Each number is 128 + 24 x the weight over its row's rms, rounded and kept within 0 to 255. Layers, rows and columns count from 0. Numbers have three digits each. The size before them is the row's rms in percent of the matrix's.

# q: layer 8 attention query, 192x192, rms 0.108, rows 70-121, columns 64-95
# k: layer 8 attention key, 192x192, rms 0.104, rows 70-121, columns 64-95
# v: layer 8 attention value, 192x192, rms 0.107, rows 64-95, columns 64-95
# o: layer 8 attention output (transposed), 192x192, rms 0.185, rows 64-95, columns 64-95
q70 115:142146126175143127123095134128147072190115180119127128111113101150129180175181161133136154106118
k70 116:132157127151158094156110153126144148150110100117097119107113092128121148163160108150126145098105
q71 102:141162159137126142149122127143111092134111130108130133102134129148100146177125148147153161172148
k71 113:191135139141139091155140128105105098156131134094122135086135128109146143164115162134134128165137
q72 092:138101112124045083092119084110144115133129137166166107117151136107130148168127145142155112169104
k72 091:131136173096135130145088100101147146155136112137152131138171153148102142121142130160173131126136
q73 100:092113113093133175121158152133132136147134113166086163146145127156148138117112146092125123082143
k73 092:151137150147110169139116142117108101126160110151088142118159150098176153129159076141140126109149
q74 098:125110126162123104122176156102134130124121104141130177081104115135146140144130127146156102106117
k74 093:160132139137143138112158106067128145146135112146127113079148150090167122120107177122102142125116
q75 109:116190137141146127115138145165132156149124123119122074121107149101125162152135102167111116137164
k75 088:112149120168089143136123165158124131145126154127147087128102077125147108148116090131145141132171
q76 103:112129125125162154120104143129130104092126124145136096135132098135116117132144137159151139114154
k76 107:119115128092107204083128122114136105151104136143145114118089127154148117139138135111123112111123
q77 092:121131117130154125095117078145141147113147150130139100122097093112082101101140150143106136170115
k77 098:117141095129134148149131125124100128143119127120150163131122108133077114130085126161125124113172
q78 092:206118146126087106135136160129111133128111135110134111161137118137137127171112156100145129109134
k78 090:149159148139117115092167144130150145091101113104165100120113132133177159144118086100145147116115
q79 101:139126114139155139147151145085150125114119111120115141108103143123157136107139127138140182094127
k79 100:107150138159140110131170190124134060127092143083143134116177129107120129088112082119146178127125
q80 097:099087100159139135180091132132126103144146151139095143147128164127119128180150115128107158100123
k80 102:098124123165108150136105118128124114100138126158146139112132156164147147123160113140152094107137
q81 085:129121103138131164110108131130110099123127148102145113096101138130129087091111112112149161125109
k81 093:149095067131104154087132129113105132120092147149121140142132171131092124141125117125080122144064
q82 096:141090131115075092150145148138127139092107120104138096147106180121125148129095120158180154120100
k82 098:083106107159107162140092116098126119125146115123147126142113131122151149113167108121162100115149
q83 103:118160093096124125158140112113106095087114123106128126136142131135163134107164104206143080117126
k83 106:112197108099106182118142106109093146087161136154094089100153127118126134108143102145133161114098
q84 090:135114128139165140138109088142146112078156131144135138121125107159095115131106144075094116121091
k84 094:150121168115134099126128147174124115118103132100146141168093104139106116137117094096112130158135
q85 096:152113144136114127147182105138129156114098125160104131126117132128153103127140155150112121141155
k85 100:130115123161149077137108151081101140160128107107100075127107120113144117113149100152116132147116
q86 093:121156140142173173155060112146096117173100133163088171116134127136123123145141161167130129143134
k86 092:147147169124181169184104162139131124127107123128139120144101130136140154139126132147080160083156
q87 097:130077031137077117131117125109114129106166145121122150143147194173145118108106103155155115144111
k87 097:148109114116139182171134136142133099112153124145154096130105129139167108133123104185085111180099
q88 100:128134185132100102176097120138122154184172096142165071103113124109139132129116118172143101137106
k88 103:106111196149126125134133128135149140144126086141152146094167098139128143181163065134140085075163
q89 099:093130093147136122131112158141124120151127148117093112129120173134118132126105115116118108114161
k89 094:072137103175174111117170099128113118151116137071118123116159137106163144138129110110119129160129
q90 096:096146136150156155106141110128120123137143123143143104100160093114112153133127126132111167135105
k90 088:148156163156143157093109134113148123130140139126135143117179118121107111100139106129102133142118
q91 097:154081097087085115137144088145124125126113108156164126108112153144174131117143177097104120152125
k91 114:099135127095092105153159132144150177116138083121150098159139120119171081126127159118106139146097
q92 102:093132107106074130120146181137083142144116121104144167127144173143107118118153075098153141103122
k92 098:102135140125138176118111093122101117111149109145124124128163160135116152167170125125143103103145
q93 103:134129128108150149146107131160112110167135170118099125122141124105133132137134145102141071144126
k93 099:150178145134133126149130111146108145128121133097124098160171131119108157139124101106142143097162
q94 104:106105162136117075172095155151131145149129097102150142125148111128121126162120151169141162185151
k94 100:132125190123086155157122160134142105108114152119141124127142110116106098176121123166126111165122
q95 099:156141093112157175115142165109108104132106172119108105120173164147113177112139113073115118158106
k95 101:142100125162088142111116144067121109137118157141080150108165164153125142122102150105122112083118
v64 090:167092135130120108142104153090071115135123129127146095107121095130147141108167162141089164165117
o64 090:103110119099135094121156167140125142122138118112104145137145146102146126139105062163133105109147
v65 097:142140124117113082132094095118121129136114155133125132137096163094142166174140110149141137101142
o65 091:135093147182113134128117148099158126096141093137128130097160109147114128135102117121084117128140
v66 091:192134141140064129172076138125060118097101184113100121120167135112092127119150170121135113142143
o66 083:105109136136197157110139110131173140166158142141184143125114112150151124130134081139133147104164
v67 084:125115125134104150126133129116119094093077162132119135128109113118104129147155175110115115131132
o67 084:117118148147114076142139166162123151148133076098110158135082162138110143135089101143107149121148
v68 090:146099175095136151156163136101119156125117108150143098141127122184151119124116126159128134134107
o68 093:118178155157077082108134142149112116127150112139110174116167137082095152149124134145165101118114
v69 094:157133140144110124113148092090120092117132151123088156105132132125152124173097154149111096125181
o69 088:126164104146173107103092124131162139133097143133187120141111113153124095104135183089133154123087
v70 098:151119103123159111148121138165106133070100146108099173080136119177106125120085117136104123105144
o70 095:141131095120132140123152135103115116122098110135162068128128134119131171115139078169111131160136
v71 094:130161118117133159150142092126153136157126101112176124151124106161168105116164133166116101151168
o71 091:170089139150159134108123092104099113092133171174133161112139125096155112144135167113153150130099
v72 089:164133115162128110153166118143133138135128135130110129084117157096111135173150139141137142099150
o72 087:111091114100097188128111153130152148142165152105102160108133136128152131101133111094158145138129
v73 094:121119130112124139146134094139139122101164102141163150162089123104157105155134104122139160113147
o73 093:145138151125118124141134153117103130100094136111131092122146146149128157131130128112152083103133
v74 091:147136147132107069165131145159095109099128123138108121158103122143084157119090151118111142136139
o74 088:146132096113127139128148121141134152127100117105177159104133123177151096160167151092178135135127
v75 096:120133149131091086121135121117107156108124083159115143120106114097134130124171141148094137135132
o75 089:160103127133145171142129138148125112118115139103130106125120140110132117151112119092173116127147
v76 101:155126108127139107135139139135115125160158121112155180096113141088069151136123109092088088121129
o76 103:154118054097141160109137109117151089135091162155105137158122142167169126107156139127123126094147
v77 090:156108170089138123122112132104154172092117145138138136148121134117146136106103140122109095119156
o77 091:111111102119143151140144111132128119121102112136128144088095105110140086151107088129152125156119
v78 082:109109172119127138115150142122096090130152103139112164100132090112128070112116128129091142123109
o78 084:138115136149108125113087136169119148097106137074143074150143146140148182158118107131183112128134
v79 100:138142108136089078140120161134117142110149129106140140113161137131145140142147121137124175167115
o79 099:128136157121129170121160103096133133121082085110119159130097102120164130143160140142117099088134
v80 096:121128175108132158126157128112159101123142127084124124142136092125117090045129145136099128118129
o80 089:101128120147148105161116125168082133108137102106156142143139127159136147192148127139154135120125
v81 099:098142110153121095129081083105131134163112115152111097112122148137128123127104111136145119097124
o81 097:117166129083123165118156160125139100115136138105157105157143114135114147136159117109138137142130
v82 081:127100108129106117172095163147118101154169154167106164108126118140103096140100097126155138128154
o82 081:161179118093115123089154134168106159114126127131140110150155109140122137147163115066105104145129
v83 090:160121071093144176152112135130142126131133152132071112144106138113122121133128131173099098130162
o83 091:115092138150075111124176136117116131110105112106176103127164152149119114133195151086142172173099
v84 094:191135116146110118116105165102110178116155144113121103117135136102101124111127142110150103157121
o84 096:088136119115126120145141111142122119136094142153110159100139126124180157161147097106089141117150
v85 086:158141115172136104110106153122126163117103116108099118090145135106110160133119136115130133145142
o85 082:095098126111132151154179155153119142129206097134148114164135145146178104110136092126143126143127
v86 094:119129118139140187157132142111131146131118115102104115124108144128098087123126120137166115078124
o86 098:155098130141092125134164116159110156155150122155182124137134108119180155132139137172146173183105
v87 094:204108116171133110151158146142142120098136123123123154144170125129167110194157139127090114118158
o87 090:105118129119141182100104142128126098167147088156136139066107118125142137107117156119212107119111
v88 101:140145090136138113101118133124134178166134127151118118122149139128111145107142121117084109092153
o88 096:115108116166137179165142142118100056098108130150106124159096178122134104109107098141162141140125
v89 094:151137164117117087119116120139116133144051112122133135130134129087152154119106120144112131103120
o89 093:075103111145136132168090157090152122135155148117086152142119163147129120092067126119132105139137
v90 098:121129144153116121119140130116095103118152124149143169122143119087135117169103193120113123157138
o90 085:116140101137143110110138150144139128164125126109125108130126123121122131106134098148117147112118
v91 094:083042151101107129133094094106181102157139112104149137145163100121132132094149136124136142118137
o91 085:117158185135101100076132141128098158099106144126157122129114123128094138183114137166156119154134
v92 101:163118144111155129135136136154140102163102118116110145117084128119125126098088137146175123158114
o92 094:108145147132104157134082114104132102098134111130143113162184131124107132119111112120142143124108
v93 101:131142129102112160131108108066124111158098136154096109124131112126092170135141108180162106112124
o93 095:118107142094136092106145140144148135099167141126149157136133135120152097155126141107103157146105
v94 090:120153144100127132138119119073170123119105148183165146088109141119118152109160136141160131134151
o94 091:124108139152161148080107129163144095104110153092099142148158098122153120133138116135085102127113
v95 104:104127151123089116106149139120161136093118142149117109127102109105153081124137122165107137129119
o95 098:131094128109088119145094133136114135120126126150139171137112167127095177119113156102135123114130
q96 081:124103145122124139177092114101132127110068124144136164153096151115152101125150161139108065122119
k96 082:105153088117133101119129152141122145128108098110132124114115123093104111131129099142135159105117
q97 133:116117087103126099072152152123153150124082151119138135151071135119096119128137160163131120132125
k97 109:127128164179157111139138180104104128203136129149137135128119175133119159173143126137114140134182
q98 113:104154148135147105135116163119152084182121125135106112095105134159104148168133158146144153123158
k98 140:127132113137144103138129135073128112167115139159135115174091146145125159162146131184113087118134
q99 101:103109126126124082110115130144120099105108105161093141149131165187124156126121147125132134135107
k99 119:115095066091113139125180143123112135136082092132119111134148152125108125144122119149128135153153
q100 090:130141102090137114155133120124054143127103065139104155155157130109131150143131102095148109134172
k100 082:173130157104138175134090162152146126135126176154163103154127116123142118124128142144125159113096
q101 099:122125130094122087096142097073085170133143123141098124126144122102123102104149115134149107137119
k101 117:118107136124128119192141124146132104138100137141125100172151143099133169099122144089116130139106
q102 120:153138155126149109099105125160140106123114144141155100150086148139105129136127154123135142133109
k102 095:125147126100162122121104139125113148112136115101119094135131100107142142120144158102149117152130
q103 100:124125102097087125151135116128155107076133130121190149095092147109111115093134150142171118116143
k103 127:133105129128130129168110129130165115115117162119153117093113088136141093125130162143150151135134
q104 106:118143107090112140147113128154133096096132138141150133120080126135162110106151115140089067127128
k104 111:144149116078108121170110133185108143073103148146156204110097118114153107113117144136127110108131
q105 110:090134140157135159139135128121086105153100126131136104130129098186121137162146130140112114090152
k105 099:124112121134147081102166140123115104156113131113134126121159106177128138103137149140157115113145
q106 100:101131174163149120129127136117160152096139110106136114120109143094096091178116116107087156121110
k106 104:141115162180156115123127085153108158119133120112146147130108153083168148151143108150138120118120
q107 106:164172122127128164102112140155137143098201151137118140107133132162096126116067133159102170093148
k107 107:129122137130130115109103094099144135106164128153140139105146115130138132127108125188170135135108
q108 107:131134141095117125086122107159134118156146185140129105167102103167148132129126157142133125138142
k108 112:131142132079085190118117132151143155152084134153135139129122105156125109109163160117160127123142
q109 101:144116152112112103140079127128087119113130141086144140148102099136115129130107150141130140124164
k109 097:164097148093110102095080128171133123143141140083109125154111126153141120091133105123131128115133
q110 100:153122086145114125096142121106110138108129118162159157095120120105150097103168103134137143142131
k110 100:149118142129154119109113134106164130113157115145139103089152134105138129141149121108153135148072
q111 102:145124144151150126125132124115144136090121117109180111108107093093148148140143111087116156118147
k111 106:123136180131119118117057138120141161080156164133122128098138113151139117131114154140154151132103
q112 111:113150130122150156144110119169181089151156192137098152139116091138165112106128130091137132113141
k112 101:121171113104159126140100146117139097153142094130140161118122169135101110166153124146135106115125
q113 095:135131110160123180159122133177108119118167138168121131144122169100123176127124098113185143120127
k113 104:125169104142139075110142133151090129082153089135156119142132139127141131148132104127156171150118
q114 110:078100125107121120125105146151150081118132127130090153102142166139127145116122158138123140144120
k114 112:145113168107122142170112131116107141140178119131151136135157146124136142126131101123165172087164
q115 099:147156150144136105140143151148110087143144148138106086118124121101134124164104159114146143089157
k115 114:185111167182171148154127110106121131130183055124151137123133141108136110099096119163131151172149
q116 091:159177177154128103117082154086115065097115106107091129111115133106149175121120084136151103110168
k116 106:173174150141168123126137125123121145165146073126152180120119130123136164106166083131151120123129
q117 102:087125145062110137073121160132145176110094126134132172163103135078132141115113155142104146091123
k117 095:122111168121137065079113141124155129129109167106166120146113112154099090143146113100137172149123
q118 097:124142120136139134112110100132135112100136080119117104081108099154138119157126132118166147144134
k118 113:126157163120119138146133125103120158123167100125131073095105122146152144138112149133137141169162
q119 103:179106083145118137143163117135117104127139129084165125139126132140172133098168175115122128147092
k119 107:128130116115113092084142119159120144113087164109125127099123149117154122127122178112139149137103
q120 088:148175152124123181113133182157114118134116134135162087122130111094126115147098113120109150096129
k120 090:172119139129105123151125139147128143174160152155110119091112123143117103146094136168137137157081
q121 107:110167130135136132086151137139146132115117163163139099157110147109120101137111166091090109104137
k121 112:127136135093131115098138131115143113108109077160153134115130135128114065137160144094118115086119